Part of a small language model's weights: no biases in attention or MLP, tied embeddings.
Each number is 500 + 40 x the weight over the matrix's rms, rounded and kept within 0 to 999. Layers, rows and columns count from 0. Numbers have three digits each.

# layer 2 MLP gate, 256x128, rms 0.0963, rows 196-232, columns 0-127
547531484459499527493449483530472527452449421568463506450480512467495484510466559557549491502543504477592494402538503455597514526457501387512481490480478456476510500564494533474521491523475457498460505496479513536510504486524480564526557481511478410548489447500470565487441522420473533564505480496493462515466445535532456530559486534539492493466583505525455532457491536536561515561446
535442565487467514481481536531494499503480467536492479464469548506482602480500504511519498520553517539550459516477508472435420507514515476567428515496507494524486507481501500506488541484579530520441435519546521487518454440581483491498434593456521485485404556499554619548483508484456493515521533459502503463439425482524514514514459440482417531440483518480514482460479424453573499561475
517554473562509423416491484510442423524503491549515515434495410486516503440574526524522526524469570510598472528503494477555584426482489410572525512576525533495558517551422440509482438531526495502548525465502537514503492472487508564503525513474515491526542466488457410453488542502507517451478490513497490457578453474553486472539533535456518492575491546483584523477459475480576489422552
529475410506459493540495419537489511508547570481440565564465499517479523528476609471480536446522522501444458509513535434496512426521506454518475490533533525531468506433539498539492479541425458503473522495539469471489501492462583490480479501480514514494510478570494538557459489547489418493489542511498496546522509584549568507537523489498523508517504444568495526488476485487422480468504
486454483486492483526495467510563529491541464464535494482496555506471492411522517454509568491568528516548562504463564584501460485476513527458544596515479461529468443533558568552514493465517501540499502587547493446464521495504490508536521502488467426481541495525495593533551484499553554483507556500486519494449477506424513505554494460515486417492591475507448586494473488493573553523487
543484509573510520522512512549479502477500528427500423554525596487437481552596471460463451519478506520473528453447427459520489489543508421521519498418542540522469458535575479564437489541458524488468492517491474522501507537470414538537428481539531470493470468439572605467505510512574476464524471529518516433465472468471512521511507447468437494528538496517543563467536503503545471444449
515524432532502492520542456468431461556516551464510416464503514486514521526486443566500542467502423528443495466467530482501478464464513496451472443477535489493522387478543501473445504495474512509503515499554535505502543477480487534475550494514549475518513570496517527548582487536462523480555480492553562419509521443524524523459463486497537525550481580530545542492411580508523469536497
470453514453554519460421478484504433516452519553506523452485488460523479558481480498550573488498464487506504530500555481443431560506536462507526476515527481449487533429498491461502549486474488468497458525517516420488512554473491484493480529408508463504554514500553507433505463566461504403518497502488486505460466526502535480408530542513441422566506537474505545518434547470488472443546
508431457489484463419444516490496445517497489494478468505519483482504487435504457473495524466523394561455532445560542452459506501551512513495463529465435496490464518375515515466535541543452553443528491501467532440508409535480500505552511539496469537513548509548495532585529494475590472482515535501487482442563508496559509481502496503466434452572567494561555460490414547521530546450502
549487473552538475501448457471517505471493527525455442483498415506457457568490458539431540480489480593572478540477520458469500426545484431539510506501515532503560499451515512486555457519521522488447516567437492521500489521485539507518509544558451543479429575556560523532533570548527448500450475502522528494437516521549496478442505571488416569487426526571463474427560411496522453485462
417458436539359480494530509535488430533511466496531503436523563464480454491508481548453502425517497527562515578555505550510490483507454555520556505469465498542467547594544493562498445529468548558511543440514458492528475496531512507492535520480471539565520492493480530432479487484478518452530533482515394465517502493461518504548523475368511437561488518540504549552525528569500510455482
616457500526494538505490468450481480506540554411560514524541477535508463504537522457484499445494486511500546552460543470506513485523511504529558551478529544541505521397500491480477463472460465511533541507486497568508512510466433553505522451596540454536538463427561556481486544563487503473553499525576523423446473509457521475551495550509434384513511457498512533459518483463454539484559
530469477465487501480504435489458528539524502523528533455581468493476552575531455497482496460533438449506508565486471476490396487494529515506493497473487509532466498478468477460539501484439489550398360441479493446440538477516459502532490580514500442527541506489544536551452504479514489541479451507505536560518522547457575543511499566504473515481542500549532469511509523573491545561526
473472493558526473480517527487521447467509537568577457473439536471394499535529543551531488499462531465537509487493465559491559475485480518483489554479456513520547490557441470466492476570501471473517470552471475502515548495493482567496479477492436416486497441420447534460542490500584439476510485486501534464505505509463547494522538453560530472472542492485568534445469473469597543515431
559424485556505497531471483480546493500487434481542475516533507503524557525551475504514533543512517468538597494534448570454524405498539506534540450451547488540491465513494474566522449537473528511486492539523551410522502476488434535523496494535499486546502459436584505504529499557534486522435504407546521536481486552505486516496506498583470500460496484478541482547511509569523567564486
482492500501448519491560567431449570445417449503535495474476486436456509447480519465490403442554451442386432517527459442521467542407471466522534508532449464514508513445440484455516526509476400512509461487534466517493486432519466523481516463523498512518498515480560473504499556550457471524465448475511499559537489471498508451486482513486530516460527510501464499499536479520528416533547
489489478503528469489566489509545465468534491514400470560470571463462505484466544586437506486560475565526509524570551536458457478514507439451510551489551529539504467478461526467513509501493470503570439484580568504534414574501516504481485445479482442470501528517542446531532524452488488529503523532472451463492481442579491476529466509532532560420488488530458516505510493423477515508453
526453435476533492516412531493437486478514497545478545542474516505502478464516477574487442517487451544495448491467483460510495481500526513516507483518601520484508518492493556561556545467511488524404467455564510445562470560564491453487560434514563386486481490578455472517496462444528497485450524545451492516593620536528567487468463485461558542495492480547504556460518495494492480505496
535502478514536460455458496451475439492525544497522514591511528439507516489537469514497558499492553570503503522504505525447485507492528498508522469471506480506476554594538436502485438437432435480428527546537456512517479529492550555445521561413568471534494462463443501418486600524473531526501531516539483522532453483554454498534527424482486474435492469537467415486508461475505510473526
494525480530442548468497450515485455415548547544471548512487530520521459498450558533507487441472523481485583506587414413457555483493514541454472532447542488529478559486493493433546559464432515436493534449490469542534439504499546492536486427462536498529513509535516589462576549493502565457513536504532488507499543471485496495492505548527515435522434507467482507500502518478551437539513
497522547458507473491558557503431472516480481509557491471525561487487534500468496446523544550444467498498475480557494451419508441514473491525444419466526509568467552542421498513495471492504494432435475473499502436489534447417483506427449539512472506559500583514521544530449489512501482562485502492498467427485461505398451462564524515517502575453478520526500413549479548480535508542530
469569500467532446533561492546467510512463525526527522532504497504393478411458533477514566497476500539481433527537499481496577557467470474518506508493523487552493456574486484471457483568528493519510518506475526504465489494505518474465434487555453577449463508460402478550472533540458513461521513543471466501471388487496516524511455468483523513477588497417481459505443500477523512450512
508416546452485520560516547559564473541593433512486478488455517484503580462486552451521519440488499445521533522498506481548483466540573515465474552495549509543505489425519508451546538520435592452405599473427509502556509552458469519524514554407569486499473531496512539433529475487536521483514472522452516491508515561541437542513542476552501515523499471570424452483496462466437473444483
543522428495481544554575467580514547478448511562452564467548599452502442466588483541491487490501525558446446537472527512474489494478464463535520475428536496516548458539568501465477495545511520536414561507586464470507477480527488516427495517464466477427511491583464440505515517409513520503529460436487447542448515534568514521489504434481466471514434565529587565482498503485576516518521
511548491486523449505486480531516517424524595479505484552494436499478526486518471521489504472494558468471513490502523513544490521487565438484413522451493523480545458441474457578459491519493492543466557519517509403520521512518487462497517454417489506470476447432514511572493413516510479431462467533567534479527525524503563477512507529468528430564487524512481505501484500493494548437521
533439453484522473439549514457494545472516514530524447540474532470455489581462503550530462459540486496448550479482482528569458575534483559516451508521518544423521546482465454545478513458525435558619456489439483468487430517496468517575460521389522519458504437544555452518484449484524515569530588501478473473507494508509547466530537456494484472467469510544465476506522558516530538543519
415481501572488536527441493514448571535494476474549562541520478443566545500517517468512468535452536528522548545529556457477489470512512444528447642465502505491486410549489537472558481512553593453464491432516499497490508536567495501518481541573464558502571540479481530553542488516455479506477481502496477480474493486530529510525478448502530467497467478573454506471431489529492607513460
538519516497482565586525499502412466525506491536452490437468506530511459475502555492464543475513545499500417491481518514520508446537546467502471545494501495455488458512526472467529498498487515504532524579419592561532502531567546510533445524477466455492391465462492538597529492471546554540524559573399546397485441529507534407550564451468523549478582551511489522487482465462473529495416
533447516428529497433503562557514449477555403534499571435554540467473476505555482502398568427503450477460476465487563552455430566451558523532511481494470517505493498544450517545491535555532524564462503527487511529539478496463500498465511471448564530502484458478546534544596481475449537476461544502507496486509499511490541487478533532513401499466511503468477569553526565414512484501517
425447445524585533473525467508501502493533585539405572472502425541471486529477508457576475510453539535538554528455442418536499452586472543545523433498449532528512484459496536460520409478502432505468477525500539479446547531527506512447489508534461513425500458551481542541489506510521449486536482500493452452512491492554507476483437512536469467485483524510479509551457470446508569602459
499448505452484525516530497492468511510568491481527490436512426537510554482426568482461476529433455478518462491525485462498535483526501504472438481451435545563499558496524497480530445541446503477539476486571532485455506542502492558486373513486473518524534440487577529560442603505465498464533469497544485552495507453549448599467576531563549553479507524560482520452527600507434441419531
478486576465464498497355505552533477519443560498420512554478489574478462450437538494504501441519515555465519530495462543476566519448503455537452533509477421482538482484466503479522547445553607548526453469521454442458479519579522504483502505500456461513451460581468479455516550450490562535510559575460473502499491522400547522511438397477505482515586440448510547490518541458463517499511
509426510506536447428477512471525533446495574481518503531565526462521462541502556495487561487551463535485462455447460478535490496490550492441542512549445507468531495465463458503478428441460434439524512547488572481489430555516539505448488454554552505468559516487506446462549515548473495494497578555435472518404498484452493541486514482477490506516472515539464474550512503547442489467529
482482461503516499508468577574512463496535481432509562505495516491572530490466477453509431514545568508483533515567560565539457568444491499528531488511433521546475494506475448446502472528474473505469497521455544523486458458491497486486543573546514446501533469513484524524506491480473469467498542433475531513423469565476408545483523559508452471488481485509516522495497480552439531530460
580517574445511495464513507505566488412528501507505534520498486464546519484483468567508482534530480458535579580426473547464471530445424563523555528500519423516520508476536523490467441457529535511510482563420602499478586544479517531477556498457498422531497508541494528529444533490516474527449496530540513498524517475494510538545515551495519503515505530564419512468580555544451487521521
538545566520505430511531555565572494516509541461524515454451476473463516520488528511475465498540456534468426525503476469524460542461457608520502506573480576493480512499418459486542534513529450476521523550515505591501401464568512457490462554484481465510529455522510525460525576419493447531498453463495465563529518505506496478478485511505559485467507458498560444515495505526493538543449
496483526533419417586525435442525502513505512476516509442449516512505509452548567507509513551545456486497506494462543386511492477509533488568489499454473502487526503495570498432581399532532480508436529498511515499548445542498500521409477470492494513518523489538510504555505512496510465510483500511473492477530509521525447533438469526533502535592423447553511528469477493535471573542485
# layer 2 MLP up, 256x128, rms 0.0966, rows 196-231, columns 0-127
478476515496425478490496543447568495467514439510450512457533454498508533519572469434436478503507454465460445527511544532545480418532485544497524486517463558558490495463480521509513496454511448551500494473504455435517456510537470451488443552501460486421357533466523514519547432486567518472530519532517458448488547438533494475446483415449552523487531501541487461591445483521426484464487
503486589440550496495441515459527517473446463489521459527496453522532510498492494550567497488518472500488518569453500377469547497526501549493497564499466425549512477468469533547535524488569513477514489447498459474502484483465557563512444468565512502464420463478501477543445535553459495534487510486555469552489552585472554561507504414538546512460483462521430455515535538512474549527491
493527528507483488497456550565495514497528503501427545467598431515430465513492475463501575458448490487489498477468484427497538460588536487411572496491523535532439586472515609519532510454461541516466505491514540531448456454436489563490513463537532563429500474503524544564495452508578455506446509489517437525497520517508506479414494508540553538486464514472507375496433535513547518505582
469450520514449514537553481475590476523474547512451475502449508503543491498444576495463503512517402505454441389524490496479511512500544463590477537448465442518470517499496452505494534496445498441441468481499485465482533461512514509481518440505521521492555494467478520564517467495500405458547438517521508509538492617493490485475567477548520509515518488568482531456520509549492478472551
475518478495484490495436524512586535543517500491493472472503529567528487516451521454515526433527499552541532502486557529426546514587503500470492505467512503475526451487432572521472469534508433518469529534424563489466506561557491591530559438490554419491511560535461553528506544509521539488484532492499503500580487542409453537473500503534472389483446562531458499395443521523489514439512
466484444532507521456520513484526524510537441513550466542474400534575624462518451495551526524533554472522543453500534571430490499564486429429507579490498458460487509536442469480481469493512523494500476522486552481485550433484498476531440540509492525590436519508501494524665489469472511450566454481521523509480500499486442450511518523550488471490540496504592508481533499557521513498533
470408532515514459469514544543516442535497541493450576560499479519448625495519472515513529493490444494497538475523516503497512542491560508561540513533527511559494575488491488484486577532555490519488410483530492533497519440523579411475456462521541493433511504483468480493509492509447521578583501484531481463502502473490479476567550537508512498501524480510519458476428485503433467480481
434499536529452485520499455491546521460505514492480494519522534536539489457509491532556524548532496520508537540516478519524482462529505448487494519571549475366495414544542403514522482497533509565494478477472524447488513496526439473517463544427571510571416508480520547489483475545488476470464512487467483513480514463466546562534568467575520506487470485497541510457451482447532560516447
501481516512532518525455503456515479461531414500572517504496523605516465476491554477515569562520504529448519468542472533531436453519481563473524523504441468517484478466583451519524500533479503430453531525515519451511550584498489562491461501472440493526541489493579506554557517449526524546479547502493573537554483486551482534522461537506540515577495484504497510566556575547539435443502
482571492485506495500478494413515549470522436489474488459569533531550460487553519495527590592511452492535547453489474563468519518447525510543489535525508517500483495485570505522505491523485481491546532466520525470522490490486498527494517488578569502467584401441484462478520609549477480532521452540565472565507514524445481522496587510417567464550531487531469453528424482565553552554407
614531560386549477530465491460507506511504502517518474542465469529488503530518442483600509521506515508527520485456480510514403488516551495523564461449526437502548425510423482454512464447504452470492521493582511498440463432474453451381498486488492536547526468484480523536485482395510410506524472476463524548503484529536530488521481531563547475472502550521494533483574470496548427508447
431477542578508480530474517511446536479519498540555529540486518525493506462499536522472558517412416554450462462549577506510461539570436494546467546533523499530580496477451489537464552502553522477511412442473520504525504492526444506520510530475432532523496517546489421544468543511471546498446443582491500552478520457523553559456446503432463496557491556523487462509487547541474451524542
459557538514507436530551592549494506431510479448529553524548490510523483499467536486487531522512497515507500505614427531553463476579491469474462542528470500497503540546486529437548517458426527466521523527421542531513447429468504491524546526437470500530502518459486521540454472467482467483534466507451491563491449527485476463495572511444517521438437397521548467531543479507490490493498
526592463490511457517465514437484457516506540459508492550455531483526507533473496545494522498474482432550539504587508517460447544488471507532489479518539423476474494599466502512490539511513537405436507504512505519528470504496545445503611482488486493525523443516451599505491533440453540424467485463510517448505526497467538523460515481483517509469476503442523565374555506471437519499493
450472532499434533521429486545516500486487516492615493529466496443474500574534491488534621521540545504501486545468504549478471501450459554461550469576490461496425456514516499594431512543490466506520501454527519490521551444450535446502523513519515476527506465498565505434483513478553500440483515478447505551521532525496495527486557439436527591575440490490466467487495497494504480460513
486502469516451453510436473512497486505514546471481532509502480456555555493603503484528560544497478525549577494400519503519476517626472558403533461460432491462475479506539474452525420492488547512506447582476496416436520479433473556526517466525502534518503519485446475505543473449535531492529495494541551477502413492514463539491526507601507504511494470459511480490438555506500493440518
450522519499563569469507530515530453502551501464532485563527520423514468554449447517490474564540487507487522533430534523477460511526468484533514442530499484556473523550490523507510459549498543491486430472533472458496511459483513476563512538516506505500459528498526534525485446530512528442526526446437567553463482488522525503451555452489592473455541560572443472518551535579600542465498
519574543485488563455606478486556522494530520529532488570556528499461517518516489558558517565493536508488488501451513473356501468518457489567485556513535589548456541446497469510503578501466524493507518486510500527510437456539479426474413521476499494533442466451460528433454503528469467506512509485456498429474469506541512513473549513510460487481522471385541550493504511512573596510507
531437504500475525538480410468443484450485468552514530470530508460507434518539509532538522449497532444471532486531437445489511529504586438424542514511503457452518516433452524443531460439483472601546489503528521578497462458474479534503588533503466394488466503463471432510482523473536508465476488548504477521423491412464518470539539539485482509443513533505481474460575524542417506497484
440511515455529426536531459557480524405493579462492480525519460558475494449525467543488555523540511466508556543497506437542444543512504510518571476578553485481451494473499462467560498479527505509483573467493558522468487472472555550518522452476493534512474508448577454442569463536505477486509504497553478464461497449527507511489538467584463397547502478538531557517460581477516448496489
503507417540513510421475565409474481524521458563528499485526442536483514534529491535518548454545480466544479411455463476475522508489532449445490481453505513528476552426544549518507446492518453461458483504474485587451512500439546432482453536466484466495561444529530483462543526565451415485527492507500522462480518527498508527500512506477507492548502498472496479440500565488563556575569
503450445480481461512560552513464481501436462503554561479490522548546486499463487499497453548522490495493463558541512377470544493439485480487482504416503512568526460525497491548581579500486552504545521502486512551540470474544534572494504518501469483488492464525488559456537563486556535508522509563504403526525481488541551483525449440473552504562462456468541560505549496501511531515525
529517525438496509523486382509536490506462462537452510457455474448492473544504536464502459455558531493458500475529553492498452574489577457558508399498532515554443552465514529424470498550495452458474562499552478520389502433435491473462524550536393457497501493468498496420498487446505483503525532486510590467537529545459453553492488546558449463433461524510478469579530522428488478554480
523474542465510544517528558530529494543527541467531499532487440594500433436551548523471554482424529536497571484468552410475547490482568572564548508477536564462525542591497461408535460503476527517520562539379477524496462501509500500482509514518506493505514480504471444504502567476494540512466532416540486520500523520473516430476506525517607497508485455525516582445536592533575495462496
459509533437466498514551508528403487471534464575461416488496464521546498572473536521523504500506544528467495479505450465500466516501528435510476490431501525449497491527477513483541464497464512531500449557516571485523552510487427502434472507503515489579457578603441553504528459508491527509456508499535444487517521484544478547510544434500457538500485496499482482542488530503445538526524
554507563485546495526479489473464462541552483484530498546511504554529480567533511559512508548518491484427524471467536530507462460465436566520556512540541576563491465586552496513521469499488492464481556507507559481467501504481509532547429530439481419469536524521596385494524563503607473462519440470547578519503548535468542549474507531498502491457434482472505538514525514459498437516487
478514546526488498513527542467427476514490516430538591447416562489416510520463550541438543507454512496511607494469494509543506553437485459510457533497599481522451442461451492463468484468457466529514484482492510514486438516508492506479498546478510491527534431548540512476502519439518510483459492528513505495520439485408434513521479508544434585481494462496515458538464429445473458477429
511490556467511469434501547486556446446527439496471497520481537515459557443447519516521506510457497522575497431548521496521520412446500567497489406554545530556549476502426534460505551533533496465556445420502470466531446493415451488456536439500548469480555497506527473503529456437482441493571511440497528450500458464494441580444448480530422530513504480512518514579509434517431468520512
553513520534519503511501489516444540532479534527530475541523521587546553523495506457495472505437459484471478571529435521558469541552539571538482528492561531506507503545573543455523467482505515464498513540446541496501474570501519486438465525588550541454428561503530476566573483529454482482510488546546505472577523493567503469551400556482532505468520397448570479524490516490485550447541
503445482481543442518512530513541448524480486456543489532480502469477485526496482483460401450512502483495424577552594484461540471539559581429492554531492526475555588459573484616453504474490521527513506499531549538498476540476500526508521444482525536508488524473585391558449524527524494548414511505547466505566557465501520539531491520495516459468479468523504498543504464521516437512550
467414448590457484464481502408510458517504562516499526542556549494440554472475541482455530585506505472497535502466502543489642561543531529427516505521449448497504501421543532519505527438447500475476476463437470447457463517499473446471506500424504424557532437496500520500455459540506549511433528487507478472567579517518523439490484473447445469517525475453441459513538497412517495481499
547426502469511457505448482577477460513496489538444520478511502526489441509461519556451465510479549486581560437449493550515500597420510493564423484498427436452520528483498597458568475488482492582472475541561534498495495530447449510564550491441539485473500473524524502468456528489496527443533485451498445579531586469444494550485562479543474412600502519532498503487523505525505523490489
507480512546519462507539479458500459505525490518489524513427484601501469472545472523489526496500476524487471459527500469503520471528562475560535529514465497527464433534486472486565469512409527429498436515427518438533418512473436541452499490475453568530494545493485478483530524505581548514540470483531489476515525444555534483479490479614440489498482456571569553498565535457486518518527
539506553484495483505507502477485510481477473465512525478547564561518491485496508491440434500485511493502472463477501507503509491471529529460487476506494416545480497515453526552493574513520424454520515522521470547502443443474489506567462504499535431615471518477473568534586550427501538465504489545520527512499484445501508466569552432516468563466507462479553496569482502532581485488537
453505566539523463492411477567426526506468495505516498503452518570500433535510484435576555457450440495533487512565491500486562512505516462479518493485494485558489451529484484491501496475513388491464453501553461547501449422463514444492563530544443500445528445529553499481529449468499542508447502515500471462502544476480483518493520509478495494502496440453517576494529428476472535563585
467483512531440563513469549434471535508455467566512501501453449455530462501465438527499495505455453511518521470538480494469471443448440390487580440505549466419498476504526479543493524498449523480461482474459524541557521564537495542407519538467538491515474508541517533481508447504481504482566492461451510450439461527528500431481555468500479542483509497523529496582469539500500466578458
# layer 2 MLP down (transposed), 256x128, rms 0.0907, rows 196-231, columns 0-127
524453513465514559479490491546452533486375531492501425505517519485523511511489531521562467484434480489468531485469486474523542522515494518540483532538492479467516508476538545472507541506549496430450472557500448494501484535452504529550537424453473514544519567500462563503408552487482507447521368500525498597472490604522566547562468523507529492528532533487507539510530451492505550614525
521493468492467523550451546476424484503487466469444501498494477489513527482473428495508435475491461540500543517506509589500509518467541464467518462574502563399499515543534517499527440488498545576610585509504560447572507542551493478472487447508523396509518447517495469528593521471540509479529498484507561494506453526490484414481497505488527451526480472491528512455469436523564472541499
505494507507478465479537559428540499469480468567482479420514419566514501514568432445474444525529505441552487403561454497477540499496474442569517511460491482543510496518474537562468458450568544423547496447577512484474551457519464496536609549473510476513480518448565510429415509484509495466496617544514472507510446478519490529528508490468478496564556470515447545523468495435523503443523
537489478494531438501495561525482509440523485514484550460489512550467501485524450488529462471596525487480509553488557513534527410557558489450534490550468543485551463461498580487493516437457486498459532540528493466522487524560376476515452529547444505541533478559501521442513538495561512488491493531454522489460443538503440551490522547476469556543499548495525484539513482502421512493464
526520488518459489518540502468450514436563456479510502530520496485511504487548499566442418512552532515538436497561434445512490527522491487501437446483511513484486516514442430468519504559477502540497545513495552530519436459486465367512453502474474550590507525413536446490540490478437478620550506521558465476449545490500518520504505490484443499507485479433516464591474504482506487532526
503514453488510547474496418493556509609622475530516474563456495508510525516530498440475472567433536480539527571523455435449479580495472427487477571475438477541529499500465490523492570541479513538501516453484551454481499509493497441498484446530496510507507513411479444519535561458373516489521488508456502433500508570467489542436438474491462500519518448487464488479473495451572487467513
441516453464503534531488475538405511560485518494536501531533497519531473499533523496472424473524510600566444537512470485466469491572455509505484464556501530458494533478544468492448535483581452434513441502535481506433490482537438559520452514491503492521562497485493414523487452491544518521481539501466508469405514461489457496503500548509572537488475467567532494496504518476518487439464
437505544464532534584491509443465473503600496499471451474505504547481469487493518467525498495540486523479512534459523527551485456540486517504519451503535500440477497483569578481437480470486499477513470543467450515513499512467534511436522432520453518495494523515529544495491422548487518470480620489553525507514514459537558570486485464522530512519513522515523626499567518544454551505482
479502468491438470448365482480444499539434470516495558497551500509436492490484425407506496514474486511460467490545448520457518515595479466477461510520534553530474440428451507461504510506423530560574462556554468499466410452450544515516539499438512495498520450538536505464486513497476558524483394523472524506556570492528457501478427480430444469522490551459496492541457528554525495485483
468514460461545449520480546534518503491587494497476545476526628604493467507526497538469539462584505514477546518517563537525502489532502497558572473559474452408519463426603594520487539516541482449437514570450473444502491520530571471499548463524529428504505491477505531540494583530483443437489556497488541552411444444463511485426523533535483438499487508563497491490480540478462455487450
438516517496439479465589476585587500439478497474470556486482566422478488525497544539408488513458472502520536517502554512522511555528470489527537521505496549501506526545541450515478519507479453489451546533460486495459532488515468500556529464495441512479511452381478462478500507457429508549533482491499446473490528489517451408538511547461535478498436571512564484442452559590472566453554
530550459497504511573519464486557537470480523509527513496535492564496464533585489472506503492586481430471482476474538514553542494500512536518529473498494492476495507514523488525512456473467482473506502498497521445445471531492565530587562462544489482527517510466589543450512577479517493467428645511515485505482423505483483504482534509582451362518510506470486477489542575420474496456435
494451528574483500413430527514505495545590484498501423480482485379441519454486605504566546544533443510472492452509470482474530441473535520470502512436433453570504525480493546514472470541449489472491532508512500488425504492510438481521457474497447524458520515530519528454503524486516543522574575479421532491442471509435504553523474507480517551492552511487530522486503536511519505532406
528499509475499467471513510542549532538640478500454581517529541548447567474488452499453444593585492484479498503551518563532469542499526561486521488479494498493493535498483510467467487499470467562443481546499506513441565506508555521518542576545527463502514520498466464503518480510521525520458544492478476461532463526511482540503550544536432509449401448480449439552525433515540488518486
499546461474458574534523544452491489456478490502491460509417485517477520510502494571561571478512441516568527526510465541465488500520548509451445488432481500509517511474471480525461396465488485520524540455518531503493503597519500472421483516479536525512525505497567448459424527538492477516537616493470523542499386521512486513507495548547485490467420513486443583500494500457485521533475
505475497471463458498533571416495470398448518504506513487538459433434484498476532507479565508440488440524506506526510465528446491438504486497585493518481392507462513510463499536509497513483456474469504525514474502534452457562523530510503466590524551452509572467549453470521554522454493481397488463535465568437447460531508506456546545553498523460460527535499510436561503525578439519551
555529521514470469502406508549512492437494499553508479495447482474510441466542501444503496469457474543469552451435475468534496497475442576495594519470509518452542522482507511490506493518472458432413514545472498440481533520437470513494481517467516411485470482483495498503518480479488494487411544450583488586510495495472580508522488525490438501476472492548528526507426526564457483498447
531532457533457496563519484460498458546505472469572510472489553483558474636459511497525525423475574471538515549484574561509510495470541541550551503531454456452501432532564500485450408514483498421430538551463513499511536484449447458426580531549588520557500554482532477494503479519486475443481521491509444468436547468504463506460478554504566514548460513493515491441505473520494498563553
471503583507529506527495453508506551449519410583516477551449557487487459466515442558572529501523440493546538494514438454578453532497518535493586504450490383501548483445486458514519519478421551506572546498472544472532549466502506456503512505475478447436476534455514450549487474516494513525526519524514493432487559507538493541484520549487523476456517547517544541524466539403488501507410
505557440514516577531549466522483511488484538536522500552499510512484490465399506483504541524533523476484480460596482411511575431474487530485474521500551502458451489452488518551480521467637593499517485516538448508607543524519438507534500475570488473550465483523505484558541521480421492477517482489562442552427529502490521515462477540462517485501515465479481428497546498524480540510475
523427516525506465505416559490497540538425449531446559500430521470528488479556469431534553477552503536509480518508492485517515461468542524498529492575508499554508542509440460475460444511488450433463461449562446472564483502442502473471428462512545478521557540475519535565547522546428576550564511535461501533513518526520501503525506456494507494469542488445514420490465466486499523392516
547534518537531559508471566409511540497512532505505492421498482470577521521575438558526459521540424439491503512461512524526512513512509475436421478443436466483516427522515572473494516477566505460477537507513462491501479477512556456474568472494458484450541465530542508488558470498486480488488589498446457413572529476521590478471506471581531519461537474483521528556467468487541508518445
580526486467446514533475442561531518518690555507549496501534592536487563441495467523498506542478507422485511478479528476523532496472536471498434467529444478522451481487576462500476460510491490540462493501557489482573447513518478499508543488520445499453571514475493518509489507505465502508446292536524508449565561470500536514489508484507576505477517525513551532464513571512510431478527
532558445491567496528506576541529487492675562505596528492549493496450526486517530514438524414507532562462456591429545529528493460450472539517587485494442487562535531566569473459469502569442470480433566524505498442448523473539474574499499530483507438538521382509523503492558520455482521498468475465525503484460497488487523559440481505492452443483470489512518490477520457514529523463470
506449479486512430500537491543523521469624539500553506443522521529477504507493557466479442490444527559494514562465534448572455523531413532519565470505495460566489451504484494455497494483577505474467514508487493491496516418439577511527489534519546515506515531479468544478467497519505442517535410515548526450468510474484485497505517517499479500515475440519551579455557499481555492524522
475553367498557519461456537476414560469344543521498474490476438510478506547445474498530474503493474480476519456508433482489550594523507476569443476521488535501475503443494469533484555512546434505483409461462454509511498524500431444457523530451477512481488440496510511495513422523456452511526444466492469561519588525508567535502488466455496513524512444530498424525556476503474509465547
498444471501486556474459579485458545453542483504527547473590569469583476534434574502536483498486556528540471478513514558579415474493445516540510467494433441474465544533500507503474505534497519494538485487570469523469534588500511539476469480491507530483456506518478526506578572474452461499504626464507470540578512442518521491526526431474527535503479510493541496415500433512558553503522
503488523468558425552503437515450498505385502517458535441494528550530454513560434466466550479344517434428446550488490473500474483537495476481479524553521526586449517553527527498475498485516458486453547493463554529430504522494546520565504467516476480511499579511479485559465558504478437467518397497487516554544525524524493547522540454562478502508462463455487513429434544513484453489519
507486447460512541561562488513465519521450499559425538553546511462472472520540553580401508500516518485446497507463476513466482483497504488446559545475448551527483539454486487466503480482444482482587491535514494450534430518527488589518529489531510410505503497475558469503482501530506535429450516497575543471501502445563434421547467575435534525521454560504468503456534525494480509478573
551545518436507541481560531469522496532458514429527557463461458388432410459509467480522480438503460454546467467507471489457518534517524605484467543450480486544514490511540602469512485523461475577495536500491453567497504528572489539463547474461472596522475510459533484495471515484519516463495516480510482433569511429476499540499496530479450558491572460546523448493518507522539420459548
529519540519528447459525509473523485574358505454502513500553520552490542514522506488532447519425405510477489580461476544467611481543536450469468525550524451497547532457510498545510520442474480500497449537458436496421566559484520517543474436478558537439503481467529582481515454552462543468542453448436516497516570493538494539445449493450464427473545505433512505545481493526532521511470
449467466529493610488544529542503567516546475545521484491464530447495476513436468479533508486440419484456425522558467486429506474550536551497579519527569546543477476484473444540521549480516536521492452454470524487585469447556535601528489426519518490600504511484447507488549415534472483519509501516526514542538490464526488478551526487398451466461414475446437517487492462509453475540517
427470487476485527492543546513500512461439424492506520439534566482549482526537474518531557501474479463475481487460602523481477558436503466479548487494495579551455485496451559494516444500472488411562535536476501470530518514542565468425465492534493497444488583452558531491529516538511491484461561546451501491489513485480497592530478503446526478531540520522506456550508503507439552471522
478509512531488492491508526491517499504578514435549495516540504490547516505469564542513468473559589476493519454557504485571496468495455447499462492523437534497569559497555550467511533494494510497475495493484531483423506543486465538511560505524503448502543444472450413409436521541498521494542584449530496580504455556479531548492474492506506469494456559492446529484485541533484569503537
504463464497450500516501535533547511448392475495508507549498452449516386483546524505508533483465531536482526482454564513460431563480413486529491524439509474468535519560443458500480538583486513505501583440544456524476562455530573475510525477550444516475457506491438485491540489485557511515461511467506490493546447489510481518540567524527461540512425481558531495469510513500549528501463
507527513496494487452511515528494510552338465455465500488501462415553512478493509546469465514491494506511526552515521473481477499490516532531477462536514356499513462524474461478495538445491510474492490477432481533555467437571478495533506568433462486519449501487463522481521526443541499537548375525515554496488450439475470447537486519515497516487504515513499500521448483502523512554410